Weights of a small GPT-style language model, trained from scratch on English Wikipedia: vocabulary 1024, no position embeddings.
Each number is 128 + 24 x the weight over its row's rms, rounded and kept within 0 to 255. Layers, rows and columns count from 0. Numbers have three digits each. The size before them is the row's rms in percent of the matrix's.

# layer 15 MLP down (transposed), 256x64, rms 0.112, rows 55-161, columns 0-63
108:151087132091125087117129106094131123111106149135117119097113137124133170143132136129181105099139132165172128131088163180141134121139125102069144138122083138122146144148161152108142161113137121
098:084130129113096144150135159089106121158103138143092109131197150138136170139132110109148149130119136140117095122126124114119082142139151098117131111108119115097163092118085132144162141077162127
104:140088148167162128134140124127130128162140153105142144148091113142106136124133080170112097122151118117118129134150125111109072128134185120091112109130101133078148119146114184137134176136106131
084:105107114133123144084107124122146121106146110140085135126120111122126154143158148121136109124124125138142133148137164114162193126109135089128109100100121139102110069123100171122173161148104070
098:097115135175108122143145119125113173080134130132138095099118147110115114131140141121112094136124090154119131132151150172148136122133112137099159124120110138159125148178161211140146097134095133
096:097155074108152171116120127107133080099110096083144147149121108130142162132114168109103110094139128111188095126123134130130156179124129112122080147140156128141157138124093130128135133122145117
083:152153151112120095135134152081115154161165147095123109120125174108162103141116169105112107139148092156156111146115133109116100150118116149116143093102106105090126108146143127148132072134170149
090:105093117134127145151153149118165127145131126097161131152152076101147161160171135132127148145091095153139162112150114124130100081121139150154128147115119135113116108162141137131141084175086158
096:178141138155126153090132112161176170124095114129162126174162126137123158112123136116162147144151111106161106161092102160160128114114133143116126139076098106147099121107138110108123123158143116
096:138120108182101120098147130119117141138113142138103108115150177151110102120135121150066140077172121139101186141127129123112119107087148141113148123121099152133116117140155071152111133116126151
086:141104171137107151091122124115138115145134133176128125088144143125141177116146072120127113154131110130136134104096108123154103151161086137110133171150118110150100141114138090173119142144082163
103:122126119153115132127137145111135122119128139080096075113127195138120141108138111119121158093091130086105085109158153114136110093148159120118143129155160140165122142155142148113113187125147151
106:105128111151122165162123160119107138157140115131142125123115098164174112161152128107166131152102157111100132099121142128173124142148060144170123127175085129130136137157105142133096144116151114
111:131149115205147116118124097110117085143126170139126149147116118165132116106134138174137108129131084077142102100140122122127077084106101136101164126127102105133114114125127117117091160122125139
097:103132127130134125147143141142121095121145158118111158167096095149108126147100137093146133114123145109108125133170184119083115118146130097144102133134111135141115116093093126148166173080150189
096:101108129144128131128115138122133119109132123139153168150126133181130156126143126113091126156116145142142162109138112097129156144085147055139122171172156125137139082109114133103078137124123179
105:111145121094179172127172118153147123165131109124086116145126112128135121113138137168117151116131127129088186127144105109112117183122141129143126114073126108156146135154166158110084127148125131
094:112151128123115150146169160115152168123128131091128091128143122101119151114145068152116120121144143114148099147159118082122164062083125134134137141122120092105099135152133151110129087150143149
110:145118102129141083126127120105128112095123136168162153135097132117110111157161150166135161104098113123159120132122116074170136106124066128133123151117100194121118151163119125095104123118126130
119:106121128141107160111139148143116132078071115156169110123143143167123171144123141117134134079135140142118154158107131138146125101114184089160167120113107174105134135120157144154140101132117153
104:153154174113117097149114098181140161161134142124143124105109165077121130105100123128091153123077120147137128159141119169090144159124123167156136092146132162123128096143135138155117129142115138
082:112088111139098105107122158118144105156114111074138112128133139125158134116134099126084169160153158098146131095157127109136120105141125144139123082138131191173143156165117098093125129133114112
089:119139128132127104137160124139129163153141151162122114116152163131146041106097114143126131162104134141096111130107126147149117141144177109206154139129117131132106079116117124114111149124140141
096:113104161152100149091188130145141126117170134180109100121107134101085091095132115115124111123135128131101180178150162149115100104140135112109133130127092097123125133148128101105122151137114147
094:096135124169132155183124138162156162137154102153141140142105114138153152178111116108104147130134105139103100108150116098163113141095136104145121106147141094154107145137103128165124097106186142
094:139136135090108116152118118099130141121140118134094159127137142122143185129112114165171186103118099114116094162113098135098093122121140133092129163134096183129155112089126134103125104134133164
087:095141124101097098124126143114160178131106139120131117098132121101098139147110151091077112156133138168127129105166134116154158116064132116083116111123092148124092108088160114125124135127126110
096:143088123129136123135095121155161120089143189106136140106126104112120185136110143118152157120177113142181130075140134119086133155143137099096130134150147167129117151113153145143108141127147112
103:112165102125168155105097131151135148138141163142130134112123127124090105185139120140128162069121123111118185103123157144135142146127174141130133145141118131162154144106188128089117133104140129
102:130139141127104136098078149139103123140127110133133124134165119108091139116112126104119102126081127196126125150174156138144180145111083127098125117136175146122106149118119113162112158096150097
108:139124163136126127115116088117139113099124109156150113112104146159076124184125084132166108123080120138129148097078107127107103147161127078131126150148124143132139073108121118146122123161140145
095:121118151123095119130083097110121084098147120151119155131134122079132066114099133141101142131099136119117132090148190113148131132129109136146134143132136161106123168108115115116186158094150120
079:116127142118109097124151146135133111178095142112137148164128164119185113155145101131140150117112109146141158144102160130132163158119097071099113137149198121124147098108127129104100134133104129
111:083128117135111125072133117115142074138112147163084125158127126105110168119136107115071130121105138103137106086100123113123088120147128099147120154160112079144087142105155123121138132122112151
102:143126137150128162104134147090108125129121146121104097110174132089128109075140131133111113158127156142121121109113130153166158163114066183128134075134118101134105149149140131136113121090164141
090:144120130073111129086153106126167115117116095137104067117121115116130108137140160108096152091133106110114101120145096132134156128113181112094137130125136159114121119127112076153153134093117083
107:092126120111088113159161156087168146133150147081118124145157097139171111132148121125135129142136146133124131158157194150120140121100108088109105152091129140118147084115159152125128160135145136
096:139111136114125126114142123086133125115112163140144116110089127088133163157121124174070136154095093112158103134116114176133126140140138082136129138113133105136141135147180175130164112149081126
091:134113128127087150165126111119132164101156083081101129097123172115158164124129116171152149109167126112138122144154138158123108154149110157118118108150100118092109121150139141103118085134079137
104:102129111141132162087144104113089166143096130131136095095099146126123149084132132178119112152156073144106110109110116091090110141099143150133118113143100115102110139105144073123163129135121119
090:137134121105119156110099142112097116082119135120132070163135110156120151172126095127092133136106127185124144128153158113148132082150154107103117116165125177145123112131166122114124079127143126
081:091118135147135123104092120130133147075112125123112101110094159128131158136148138116148130110100088166100090142144121146151155158117137138147131145161114123125056124118182096134144138116109078
104:067162146157100145145152128127099140173134077111117142149131092129135101105148146158129117160134140140114082144131145146146135142144144141084095144143161120182121108121100118110149102163138110
093:093101121121123155148147076110103159146160150118089130135109085105099134140122091104170117114089119107106110096116179148136098159153108168151117131146122150140135152128098123084141113117133126
100:135106086157110113131102105091134128144127162134153095182133170101157114106118172152147102131103127141151160132144126094155163146139152136120137109143107181111135155145163079140130145138140116
106:171146111121113153106162099168125163127144166121115116108132130085158110138132170149144158156153139151142144116106094142125124212109174146147119150117137112100136155119107108130141135107125142
088:143147104121146109111158158140153115126117128116145138145123136126147088141148093136128086150123141157079110053077139105178142106110138138112137127130082179110137132169116126120115127145144146
112:119123109130153114163100103126166146172161091156129098137107147124158110153124135098145107133097119173149105117152150100126108120154138149159114171138099123160141130162133177163140088122139159
098:130158146143117121104111114133135133140163163175160066152116115166105144131182179137124112122101108135123179142200101094113118120134141125124125139123152126118125139118124153143129141113115097
115:118130147146151116113123109103124129157141101113166127107159100113099140129133157119095104114122100089140139108117116091103167103082110124114118143125153148126069131134122157104162172081168091
090:122139112140168195097166122106087109143108143134148081082154130135125146145139130134146129141148138139134130115163127120137133110145150094134158155056183132133128124157114135094112105119129140
095:158119146124082057152145137104110113154134108101175113131118130129124114130139135125159126148110131168133087134096124129122175063119137118099162145108118118125135097137080141134125170107128128
105:139104131141169107175104092164112093129109111150078150136174112155123144154135156099122151117155145115108102128125172152080118135110167121118124110122147115114132115165158125181125135136156134
092:098093166134108124138143131126177136095148099132131126095137153114116153130102147066139110127108145122159148114122108142129136103077122144138126157166102065101149161128131122115120083097105133
097:107104142084121137148094081147121110112147143061105153186116121104120118122154085146163141128115165143126108134120129163159105157124114074124110125139120123108117156142092121151144126137144153
102:105132154151101123136149147106122072098112107125123175125114111096119180124137102148111110171164139112106140161124138109135121084118147119086094124125118154137177146162092165158131124122114125
113:114088139173138123101137106109125172199165167137098148127163120124156089122126156135109111134142103144170097100109124133134151136130151114095121137107098116135109157142118144159138111164110093
102:074130141122119126147112157156123123154102102102114110108127106147109125144116184117133121151095116092098126142106102152106125202152124121162120152081129122097146109115115098100134088144112148
105:162176141111150093163129142131094140144138141132116164114136125124138107122139137096153148152111133155121128120120109145112067121142143125097096172142182126158156091182113178123143140112121140
097:122131163133148154119126099097134171083114154111094089121152151148121106113126118117068140113077121159144123124139103088140113139148124142189116122075151134134099123111161124122144099145126122
102:132109135121172141112095133133118173158119086162116121117100159151139133143125114141131126073124115137083153135155096118104123138125136127096130144141087092169108158122122114092091107190108129
107:142119122141134139086123100159129143087103183102107130106075116094111146147166081108143161091141077131117096155134115106103127152122109128149116119124140085114111120152132140123126170098135137
105:127135166137119114114155108160127100144093144096113110172085180137122156137141089173099142132106171142126164126149119115097115098099106119093109104119111103162133124116146144140149129078122115
096:096131124119147160137106137132123094122124172131129155127125130111178208094109119099145139123155126083114135112157152118115108144137130097154150125163087090092132158109163112148107145114144133
094:130105140147123170134097164091095141126152085164113147113092109123132094177139125106176174116139134121169117156136109125109086126162150125103126108116102175118120144103113116158119129128108114
097:146171172125128101155151115157123135171113125150146124127113111113127105150126112140175116157101140118096124117147115101128138079102095105153148108089184100092102118138170132111137153132153152
103:182146119139108126174087097071087195140087105136161167124110140133138116114111142133141127107118144106146132132134127149082108111121113117099096143122112116123136125157131120116157175134116120
092:129097138092166119132115112121153101144144146122153083122142151118106109155125127132131142111112135177135132097076136113197095146105141127127090173144117106095117128164129097109108108155168139
109:146113094175157113138106129105114144124131110128113143080155163140138106137129103170147105093094081132109160119149156101128136119115159111158084117131096148077149132122134110144136076111127149
104:156122147097101116144175131132128124087110145117148107143136169167144149120156133123179147159134124115134106079135146128123090093113136069110126101145117097100114110153173125105120143134169116
112:092115123132144113129145183119108153140113141126150123108132151107104124149187135120131112099122117161176140106178084116146124116100128115119108141140136083101096138123121110165166170143083141
111:092125080143119134151099092138141114152107111101139102133110109130107100105130111083081123128114153066123089125140135133117131107106112146157165144095103119131127146127163113071128130081113140
086:119098163124133154147150137110140103109095107092124091131075111064102097131135119145131092126141093089155118133094115178088140118131092172094142138124135128099139141106143118119132133144131113
101:071174134125165138146118155136149123137136128130122162109142151120133151130130098134142103160122091106148138136114140128104079186105145131119163143121132092150139099152067108140093144140148089
092:111162116152117170125133124151130108128093124101129171171173166078146119107086116140110151150158140136117124149127100102138128137116125150121124117105141070150107120119107186150147106128114164
117:062153128132139149111112126128122171176121116116147160153147138093178132131116170150122124162120102088151108094149134078136100159109144153135126125124155100148139112133095129126101111100144110
089:138108142159149111166148141145140129162151137130123117163087151142092087073094179148172111152138146152118145144133123138141116140114127123124114154138116164131129130134111103194093143128124172
103:112120106130098141137161136154117066115144083117128120095094120112135122136099160116167109121112120123158106121131166148162139133148112119091128072086127152147124104121102097151117081133115089
114:110124113108153193121112120101171136087127139152146064110144106158141147113141127120151111121105138105167113160134111108098140153128143149144158150165115142081150141118149098102100092137120129
101:114098132118113102148114118115158117088161143139133174102129139123152136129108118097134143131111121137093106111141169149134136123121131157150137113138133194118177137143155122177085058123120104
090:116121113114140147118114141123143186083117120104085087142185123136159087155123132120139087139135126149111110107113137087127122123113153131120098188150164118147127071113128127121108138096145124
108:131125110137172088109113145189147118126140135167137164135182119128119118107110146114086156097159132102115167110103133133132136092156134122121125135168167080117127106154131162103120160141136118
097:130092147135137155092112108118124153126080118090118140104134136120128084119087139102156140139087156126123128123137169177146157108166127078148172115143080150122122118152134171147125146138129118
104:140095154111116161118141132114144134134104092129177124138103163152135100121089126105132100131155121156121161087114171125147064102135140129136124129059141150134102131160088108136133144117144145
111:103134112128152114119145155145112146127106082104157092137146124169151115121113084082085124113148117122106109117141128119139106104130079168147121114092114093160142167107144108108163105090128156
121:103137103152122115114136120107117123129106146183100101106106165103145124163101176129105086128140129117096171131147071086115136133140119186121117132158134108143138125147113117115133121137163175
096:103137088097154166159142115111120134108131172118112161159097094083074158091120184126134132131128132115133127152100154085124138122119093124144126133172121140138097150130130136108132111172123119
086:160141159111122113149117151124114154125130144080110135103101118148137176155158101128118122174157121078133127146168151120103138137120128115080177122116117133110104123086110150162150095171125141
095:129138150143157115148123098099154097098136168138135144124121181113094126135154144122132142125150134119155087131154130086128081153093117143161152182143141121088097120158143159163099125115107145
093:139137121134137144145136174126130140157140120089111126149073147148173116142137119155143125133101163089144138130184117140133108149157064139143126173128162136158107120097176141139127127135100106
094:137114074124071091124120142115134162128125126094146112132127103149130141132104109099086118111148105116141153107122173152116128158061129123124135147086135157148121126094191109107136129113144136
092:107138133109098145152121103153113105113137132094114136133140140138085145127149197100134142140122157089137138064121104089153157165146071132132132111139151132169114136156137151148143136147095126
087:149135117176138059146159130165119136116133115118120091088099155109150117146107120150141134120140097108153132107161180132126129116121096133122154130099116144122133175074108155138113167111121153
098:114147134097102144099127139121111130152147143122122136156133111134145105131095115114125094135133094110129149132149140177109158169178099144149103129129179159143109116095089128109099124089109195
095:114144131135150147094085150089143137086168170131139126111176156105128140131143094102177130116142108145135116121138169086143160096112116120147104137114119114150146147121114149135141144097165076
094:150104148181133125131092112091118102145111119099115095112131121107119117173169119100202120118107127148110115144151113139144136109108096115126132095093134111128103099136108132146081143085147106
107:126149140131135148096091104160113137127090170124090112132069169096116141123137130163104122135128135099161116123173127103143167112149116166136188137116134174147116146118131134104123091136121112
086:087093167104127091150139106117132143175181107096098115147149127128136115144109116098108102147149113150114123097123148147142144144114136135054140181139122139104129124143135142168103164125119134
100:133109133119117109135108091096099116150130136198177073079129113136118138123115124117110108115123157145119175157104089117155140118161170136109143107130117100090136107113132143123093100143136130
099:147139126095178136112126132135106123164160107128106154102184098128156099145140153132153101157158098114093169123151142165098131144147094143204125121129140124121114125131133153119115118143153111
105:095106150124161149142101138131087097139147127099134133134083101112127160116129097156181160120133070098153101150127101122101127099149127137116094125156146111121105115142140087151113141149151083
092:161137143156110118161118142111133098119140120130151116122101077114105145107080091106141131123111132122091077111130136113159164128092152097157153118124122114128112109131129118167123066153163086
106:115149149139148137091112134163119154126116170108132178117153101134141139079110146182151128148170139125130106140112171101136139100164132136144134131118099139121113170099152156107086115139175122
098:184149108116162112141118151128105162116115135147138113148140110167116067117107104098117149136123113090162105108110095119115145170121147138156128136106139189131133120109152104148073145143126111
096:101128133157139153145113155138126092152177153137136149122117159141117153149099122148139144159112159110100099125133161142134113161104171100090092083191164118129155140152124149114145124116135098
091:135107095147134062117140128148124129170136113126141136111062127131136135142117168125122087109126104128163145108108168150092129142153163100111119141120124093123110114130130117186160078138111119
095:077150123136106123129141072127131131104103140114112093149143115118134130129160118065103076135124118138120131086091098148124115113122132126129130111150110116113057184115146103123159132144140132
# layer 15 MLP up, 256x64, rms 0.336, rows 56-162, columns 0-63
097:124108108137112170073146133174161107123166138101120083143073119116114111140132111145128068159112140118121133126148131142112162167119109156163140136162114143093134160138163159123128133148123122
103:126104130115125137108137199127109101160125097128087137154132173176148153108123084144170110132129141112135117097124077102121114109123136131126146158104140155146140162130132079125113097143115161
094:065134093105149115135154149122167128158143159131102111166109159132122138119113131163124119137160149136143176130106118133115084101159133152076137148167122143123131129141158144095087099138161126
094:161154129148122084133140138080135139137136139127131149149176148086123141124128084125102169133166163186100102133095167138128137166108122125148111094147131125133179141135146133101152120126113099
099:123077144101093102163148150174150152108123165155137089135072147109129144101137098149127108136126139116111148085131132117119095160114132147143146130146158124125088139159075099120099121145116127
087:089130145080132157134113127166096194123124139150157123119109110138107144167109075120128138117177158110094138059146127151110106115140155130162118132127160133144111142131117109142136127112124115
085:164145154118102111110112103103115150148080162097146116138182122129159110139131122073147127153137123122126144125142125115133127138107144058144143131161107176143080157114088135129115149126109140
090:088170147149095100151124146142105106136125094147126120141145127158145124136153123142152155094118106141115148102188128119125148157113142143101143126129148157114179185118159106092151147124090094
095:141145147141117121167097126158188144123109105141127110123156107133132168122104101147166147108129190132143135131090136120081102093101131118172137084126149165133090146128129130135160114111132111
096:133136115103106157163140132156134081128137095112120110181111140131130089123105118138135167101098096110137115108157135147124099147091181134147112113101132138135172125156122172137183126113096140
107:163141128101150096135157106137126157135170136156115133068083133126151163108147130114128122082125129113135076112169160169115127151110157122119089134154118139142124179126141127088131119149114121
107:126153121142145160142131123173129119130182142130138114153098123145142139096123096172153109123157112158184097077114083092107125131104159143163126151139126175133126145136137090114119123158121122
108:087133125083147107107090159137109137165114151121097123115137165106145152154145092141116139134145142143133153125137123081153123189162091160103090088143147156139128110115133117137131165133112093
100:102137150131165120118118119165163114113109112108163117098075127129153095181139123136183134126108117109162168130125104113132115126129140155149129110074128140116133146084101125104135138147181104
094:137153143106100149123082097148129103124123124140099141080123120136145150105119125106139168122126136125136090131123147106107141095140143129147074142068129146045116129112178145105134128114138133
099:107100171133102128138121178094147129131113161096112113156100144165164134146127103092139143126079120166083129134098155087142129178154134124125102117114176166131153134125132143129121130118143114
095:138162145104089134199147157127145140118138128138148144108100125143135120143156120095118071190124134124135098101129123117126100125136127104120125098153100126123158094119069118138118168136105098
101:135088132120151111089101165140142110127081138165101135144091150120099130150117122135102147174129135098085112099115116114098092142127130135146119128114113189124128097124151141089117183146157130
110:134136088092162098067115164139126115096096110127112127080113130158121112157133133134180137126153135099121125143107116153145151088101095107117123122113131166110135178129125154113097105143157143
105:113125109126106146116143155121127111075121131137086159128111122174138198148130140119171154093115126128119130097150149094122126143170106091122100155146149106144146174131131119111174140159132143
082:086158106088114134154123145130159130132183130127118101137135186090161122137117132102145109121087128111096100147150107141110127154089116140131111139092186125120109094097139151145148130122111094
083:115135110116127140115103121137158111153165130135091093103135159214088140148146128135154141180128107162121181116120072162142147130112141124144126130103118108118116109151132116103130103117125133
092:122137158070174155141117079103110115172130110167135117110135128125141142121159082090129159160130105118094123106097146135111106126139116172124108130150135179110137163142147130107133145116121095
099:195138146127091099143128108134147142118116125180104116141122139162153127151134135118104120088093102164159103104089123143135133103125113090158121082161104131171103136126140136140128174128140108
098:132147138119153138119129131105142129172110154092066124140109125161154113106094099111104134113126125132181157087143121168099121112137106109133146153134144141172150145139174194138114135120122120
093:098108118114096130149135116133131152117131121152119148095130137147186121104164120131149110157144094095143098116135123131145103185154131120096155126120151112129082175095076168149109117123121162
094:128154140150154137171118120140115081145107137113116146116111122119121160130086110116097085120095136130073122121096135144147116092116138127081082096164131138156098118096087150122130175133109135
103:159144132142118111138124134155138173164121133105134081176116150147119143138118120121133131111123165182171128107138126134134146141142125131129140118155162180129123124131087153152122189163168088
101:120150081107100126134156137167144112136145130098152122140159129109120115138123107200133181156140096097124142166165123103156166137145100106145100120141130125154118095099121125156121139092107102
107:107176131124153149120163134110114187145140135108132132149147149094148151114141131148137114119142173124145100131145137139163129131130117125106162059129140153135144156188104112101164147117120084
096:077129156119152139115171133149131119104121158075119127171156120113113146160148119106177094133179175119107143144122116140111110117135123107170130123113120134152145126126055111111138129149127130
090:134157124118124070152152123097157129107114108155133083151128141127118155168127092174143160117135127156146124127121110158106155123137142146125120122067124116145118078145171177150143143158136117
101:130141091123110091138128122162089159099115103120112108140155114140138162140158115120137109135125160117151095116124156126122146113127076051146115116113103119083087142091128153101100114158141140
097:094123149112104111163105136133155143123093129135094089120149126133072116108124100135160154149086136134153116130154176124166120127173147103083142151181106141128160134117099132137123145158111138
094:105131141081140137147140102139127090116124169113126122120134132101135134134157135109122108151095151139164159136085128115110127153159106091175130150104155138091143140108120168157185141099138178
103:177139125108116092143144132111166135131096110108132103132134116130142142100097074133144162161152131125177145089124118114149169178116147146160130130123109167138147148177106139093119112113100125
104:115138131123146160136125134138184102129109123093103136142140101165110115164139102143179110165140145116118122095093153112139128112170106141126149117080160176094163140142107077104121121127122121
095:147106186134104114124152108112148134118103140112120124120168144178084121149091107077135127137116102129111108131149159110140150148101075119105143152108136141087097112108117106141108129083094129
104:126137156141156121145131115146163115101141111122151167108135183113161133151138118111150118102148138126189160120083126104145152114137120100087126162103123145163104134103087169092105144133139099
098:098132123156136126118135111161120150179186143151123135122141128107170124100106152104111147113157156098120079142100102138168132172091136115122115124096139137133168143111114134149108165106095097
091:137136132084146122191138172142138093156123104120151097166160123141138123113118115113124167175149154137150157119159131149134108099138117163074147127107115125138149144116144118091138098139087155
102:184133109120136127114126088132167070121116146116177128085138104160112176140143123113097116118121165156131119150131120098136087105121124147113138120116151147111114147089144165117169097102112125
098:144125102091114090109130148177135097153160093109140113130107130106154111153081124140122127120159128145117184181129117141143149127126123172154096138102118089104111145121175134148131164145132110
098:133108107138100107107114130097124098104159122126156112121167112116131117118109113138118175126128145136102123108113075119183138139088099139119148080123187160153110132124127096116152189109121134
105:132103117119115084128107142143156160129192117074148129150107094179122124117105139128132114175116093140124152138127128134150116171074165143114150146140143120114121137119156154094142132139154160
103:175120168111108106135075138160094090111113121113134095122120101124106127126131123119124128145089149125099119149118098181110125164132139121176097139156147117052100122131140150141122121146132125
108:129164128129122111112110126093122110133113158095099122164190100148119106122152077125095138102091176128097130114106120148113149134127094132153135130161131163085124142116110160125087148107148097
098:118161136116130107126149114125119123165110110091109152139131136129103116091165114162144095092137130087133107147083117172183082114124123116120125122115148130115114118083132127142066086159136113
112:109132170146117127133174117135151122168135163130083114115127127123147116157147125099162140124125166101087131148125089146124094119124135137142146154142084136170150114076154123121145106146063115
091:105087129123146097087125108114147112169113107126150094132146124191155145143105119112156142091163115087126159134139109158122108093122103151158154132115153136093076125103133145118096124149121146
092:093132114156138138134112132146124163130138124131071162110180168128149140102111112105125105185115106128139138115122127113105139155116120096104170073135161132138122141131153111125141126139135055
107:076138158106097137105101116156103165122178126109154125149117096127136122121124152160162128133145117130176119100120136125187145131137109073086091145117121137131157171131137146148112140110147120
101:103152123146159112155107125152100130125135157081095149117123110117160137110156141136115171097132141093103128139171135117112062150129105105162121104119133137134128145143126139156160187093165140
102:136161097155100163121106139115150122140107126115133126086117176129124171108144130115141145101128124132124130146104110141112051142175149112124160134150138162102116148168160109166147130161130095
103:122131111196118120114152128078128132144127118143170115152126113130133134138163113138090130156143145104104145083132110148150118123164084109101104093119152131150131139073139135077143127100144092
110:086140127140146165067121121129141148157154113130111110126113167122126192168136092159130134112107124148151138129130098151139126126160128130156148109135098125145154143145108152119102067181135127
107:169127143110152122132146101083179126157137123145135116136123095125086094109165071130132105085092144126147093113122131162120107099120132122108151148137138116083173160126153113115112151149110129
099:116099130138132115139114133170156091121136173123119075112113134114136160136092105147111068123118133128103150101119099092116174112138120136139097099140084185108118165146125128148115122160120109
094:147101122153129115095096160124119090183157110143154138123082111132132193082081122156132147136160143151108168110111110125139134143149114138114120117093176122111132123162139152120139130113148135
092:172112142161136129163141120142141148129122154134187121082122123150149164109126114153160161145119114150093149149070142128144124131126154078113125084125113126079167116134096129141146123114153116
099:102137149146144157119131168136125099149128143079103095149111115153102105133142114079089098139127146131103135118145164172143123127108172104126112109145150154089116137100089121162150147085144106
094:111157148114107136123145106139115122104139157135068156142149156145133107159097129101143134146139083138176104089146109073156119106090116126136124132134161098119109119122125173164102147109128090
094:138104135100131096120127109140130160155109114127144095127089102131106127157113146167154109161165133147143149144131094106106142154130126152077157087163169114110139099117113166143165134178107109
093:108148130153090166082179151135123142125103159087092136177146149098174115145122137147109168135144147130118135105132099124133132162105113110112156157131133073139097135139117154105115142154128138
107:180146180111130152132148155107108149088151150137131149133095125127138107159158184139149138145156126121129086108113144132130126134068091122125163096129153161103143132120110099109147147119097146
106:108131126155155146154141130124143103097122145122073092142132139144170156119161096068137192124121136103158152143107118126097108170119098126146084090120099137122136142106112119153113112131132118
090:127149147160081080165142125134114162133115119129138122151091174115120134155102143117185149140135141177132170151146157089152143110095137125141132110072122132121111155138124127124157139139131092
105:147148150125126166121129083172137154110143148146110130157088125151166123141100133133107144164139141110125104129148084121097138132160126125162191125156137110124128120107083149128170139084113095
095:145092154123135138147133155173095114187150114102113100088129149106148140169115129138126150114148168131109119148133156082100127118105116096107130170114113155094112150123132130100120184132136157
114:145162155072073152167129106127137119152100130121098111133113131089136154130072103074153155150132103111125155123133138136122106136140158142138111140160110150154153101099142102117121128120120084
106:133125092137168111126116104153174096121112164136115183112076113148122122122149106143112173116095142148120113092090128124139081156093117127127125138132107124095150125118127158142133125171172101
086:133143191107161110117120125141114147112124130149119122109107159155091108134146085108154141123079105168118104127128114128153174152159143120136144120104143156131124162132073149159090133146090148
093:115095163098126121129146129115132119167157177136090144124123155171089108166130145113121121110102140130098092124142157149116078149147098110123138108111119108121070100125153105097132134167158143
093:135112138092167136148129088096148146093113085129100113108101119160100114145142095154140139115128169091141154142139121139082156086145160097155141117158113128121129128135159092097154151116165117
104:135119175104135185095124171124113147107114145123108142151117153163173125167122089083123138123151143091121133150113128168129152140123137152150141129143150152128066140164158119149135140134157119
091:142141115137120104143175164137099116120160142116087100163140149143121115158103111119122175151113146128124087110151154110081146115065108135113160131103122113119130103143143170088153141143161140
107:124117185168153139132093089113120105127129109126125113139094107116143138154133127121152140104134121141136128073081103094146166113145123072113098158113137103095155127074128115112131132097101135
115:141077131158096119105121129166156116135107124143090111120131160150132154138127126111129107170099137101136129082109174141082104079133122126168114115133143113133087135112113133135134157118180087
100:134144099168111164116164098127118083162112169138122118145131115155080137129104088148174119135138128081121127102112138115133149109103167152098125104107180150137129118141135156120147106123143085
102:134113136162150121132120142180137093139115110105180137100088086107159119082101137150135125121107103154126119116110128105112120142147120142142112066118172119127115152114109166080158135118091135
105:121169122107137114134136152137144127154102120128138141097135121132096145120104115138105137113152149134153121118078107157145186061140139116126108136104161141091130157124064173090133098141131145
099:132165110118092101148146109132137126156138112120150105137092130170124112130096130124147106145172141093153088119155152152071065108097162118109127160129122151089124117153143106119117157132111108
092:093150159091105107083106119146125151117103117128169114091121134145160119154124107122156114151098137177136162131120140135142154154160178056117122139111135117132113134103138136127110153092152147
109:142139148108096167144125151120116157165120132125150143129179141155137118174071140109145124118148128156110143104158150183133166136115143095097138089134139124090151146134129134111073118119153137
106:113148105122155146150140173155133104137117096130133095117086105149103140122172113106152128163157129183119112147116153099154155113126121098130112120096101168105141153090169138168113151127103119
095:126138170151117147131113130140082134103137121118159132126163182112108161140091142104113136164107154111141097163125106143147132134068074135115133108101146151154102124095142134107112109116078135
094:130122162133155134098128134114107108144125111116101115139141133146133127130159102160136123163088143150093095139153149135151116215137109139125112105170082112132099144143099129111085098147113165
097:121104136136096154113111174111120110135153090151169103139123065125130168120122102101128127138125151101129131147109105130131162123123163133137165093117126133124166147081143128135199127115146163
102:098121131123168082158159120173150160134110144118110128170141104096115143132119132114147142132111155114164142116110124145103123096147130139114109110158159085124163147155111125094143200096143143
094:093136176151097171105143104128099126159121141133067125160111127094102145120166088152133105155120147094096091160128115144102137140169123136122116133128136097135140140142083157111122150140125152
096:145167138129175100105146139121116097162129117151125143143162131099166144170126078137171131105132143107151117105135138126099130138120159182148128134096124115091128138134136143138154156182176130
099:094143117108104151107089128129199130137105103095134168171109148127111136118157118111120154128101152085102137106097125131166129137124110111114113119180148092118130142137151122154133154178106119
098:108159095129126145124108144089120151142146159143131105113140135135071130132150095138199116107110110156137153135155114143125112134086119127111144179129105153122124134083161096153129144103145080
099:126132164134170131127159096094110128085107131134135161122114119118141146158133120107146134165134109081103102167087051125104122164150152097110100132116148107118104127133157118139161104135121118
096:109122124111169164116143129153128133138145094130114104120082118116130162158086123075085157102146156129174122097120120114110138122094145127089162112130155115085141122150123109083173125132125139
103:104108121124120133149149165159113128123113107162126103139100160149110141052131096121131158150096116115154105130171108099170128151182112119114128146134129168128105113126110140121158118140182125
094:076137094127176128113103123104091106108153143145173132110073130117169157114110129147165146121106144098193097092129109153088111134139152126138154154115129122116114151126114135129114116120119141
101:118154155078135150141109155130123132100146143098122154158116131109083087191126092136156112132146123104141106103172148133121089133118118151135121176154121143176098131102164146116124110145137135
096:105164133131131112120110092125117171144143144140138121109097119128141136152105165159195144149139071163160133137131120146095119119092110114099128164136156121171125163109092144130137178126134119
103:142128112119153114147094156101153113111127069135103117116099085136141109143105114128140103160101160124133142144158105139131108186127096101159126103100148173147157125128166096110130138096132170
104:112128128082178138124138128166134136135115102114123126167125135126139164121090136157160113115141135107148203091047126102170142124131137112128121119117113144143134122109109160119120154096122131
103:139147180155135147106222099113134126133111129108115119131166136144122112126107125152132147125150101126100152151079148143136127119145105119112084153130148156152136154096147149081120140116096130
093:102141129147118159137142097089129120138105146118106115139155118124138150160159083067152158141169147119162133134112096167119138138117120164129109145128108159163102136146117176096140127173098108
104:148125159129125128169125119138115137135115104157128138128122092114102138163142147133156167119129118167140127066126126154109163095104126088158103167176081144113157095119103136104163161140134113
097:116130169122107193139141147155133167100154131138091105124172124104146151137116092110159141125120107166112095096128100119097127095141150118120130135153129161152144088132118183121128142141088114
097:140116135108090121128123123104112087126111106113117109171148099133083114162084134130152073145120183125139142099137124156153147124117101119150149130128106124104157093088094118088172153142127124
091:099109104112138090148099120138146137173113127094117154103150153171155093122123076158111118123154089121112089102143153128125141151157107110088121177106152105120103126078147134116120133130120115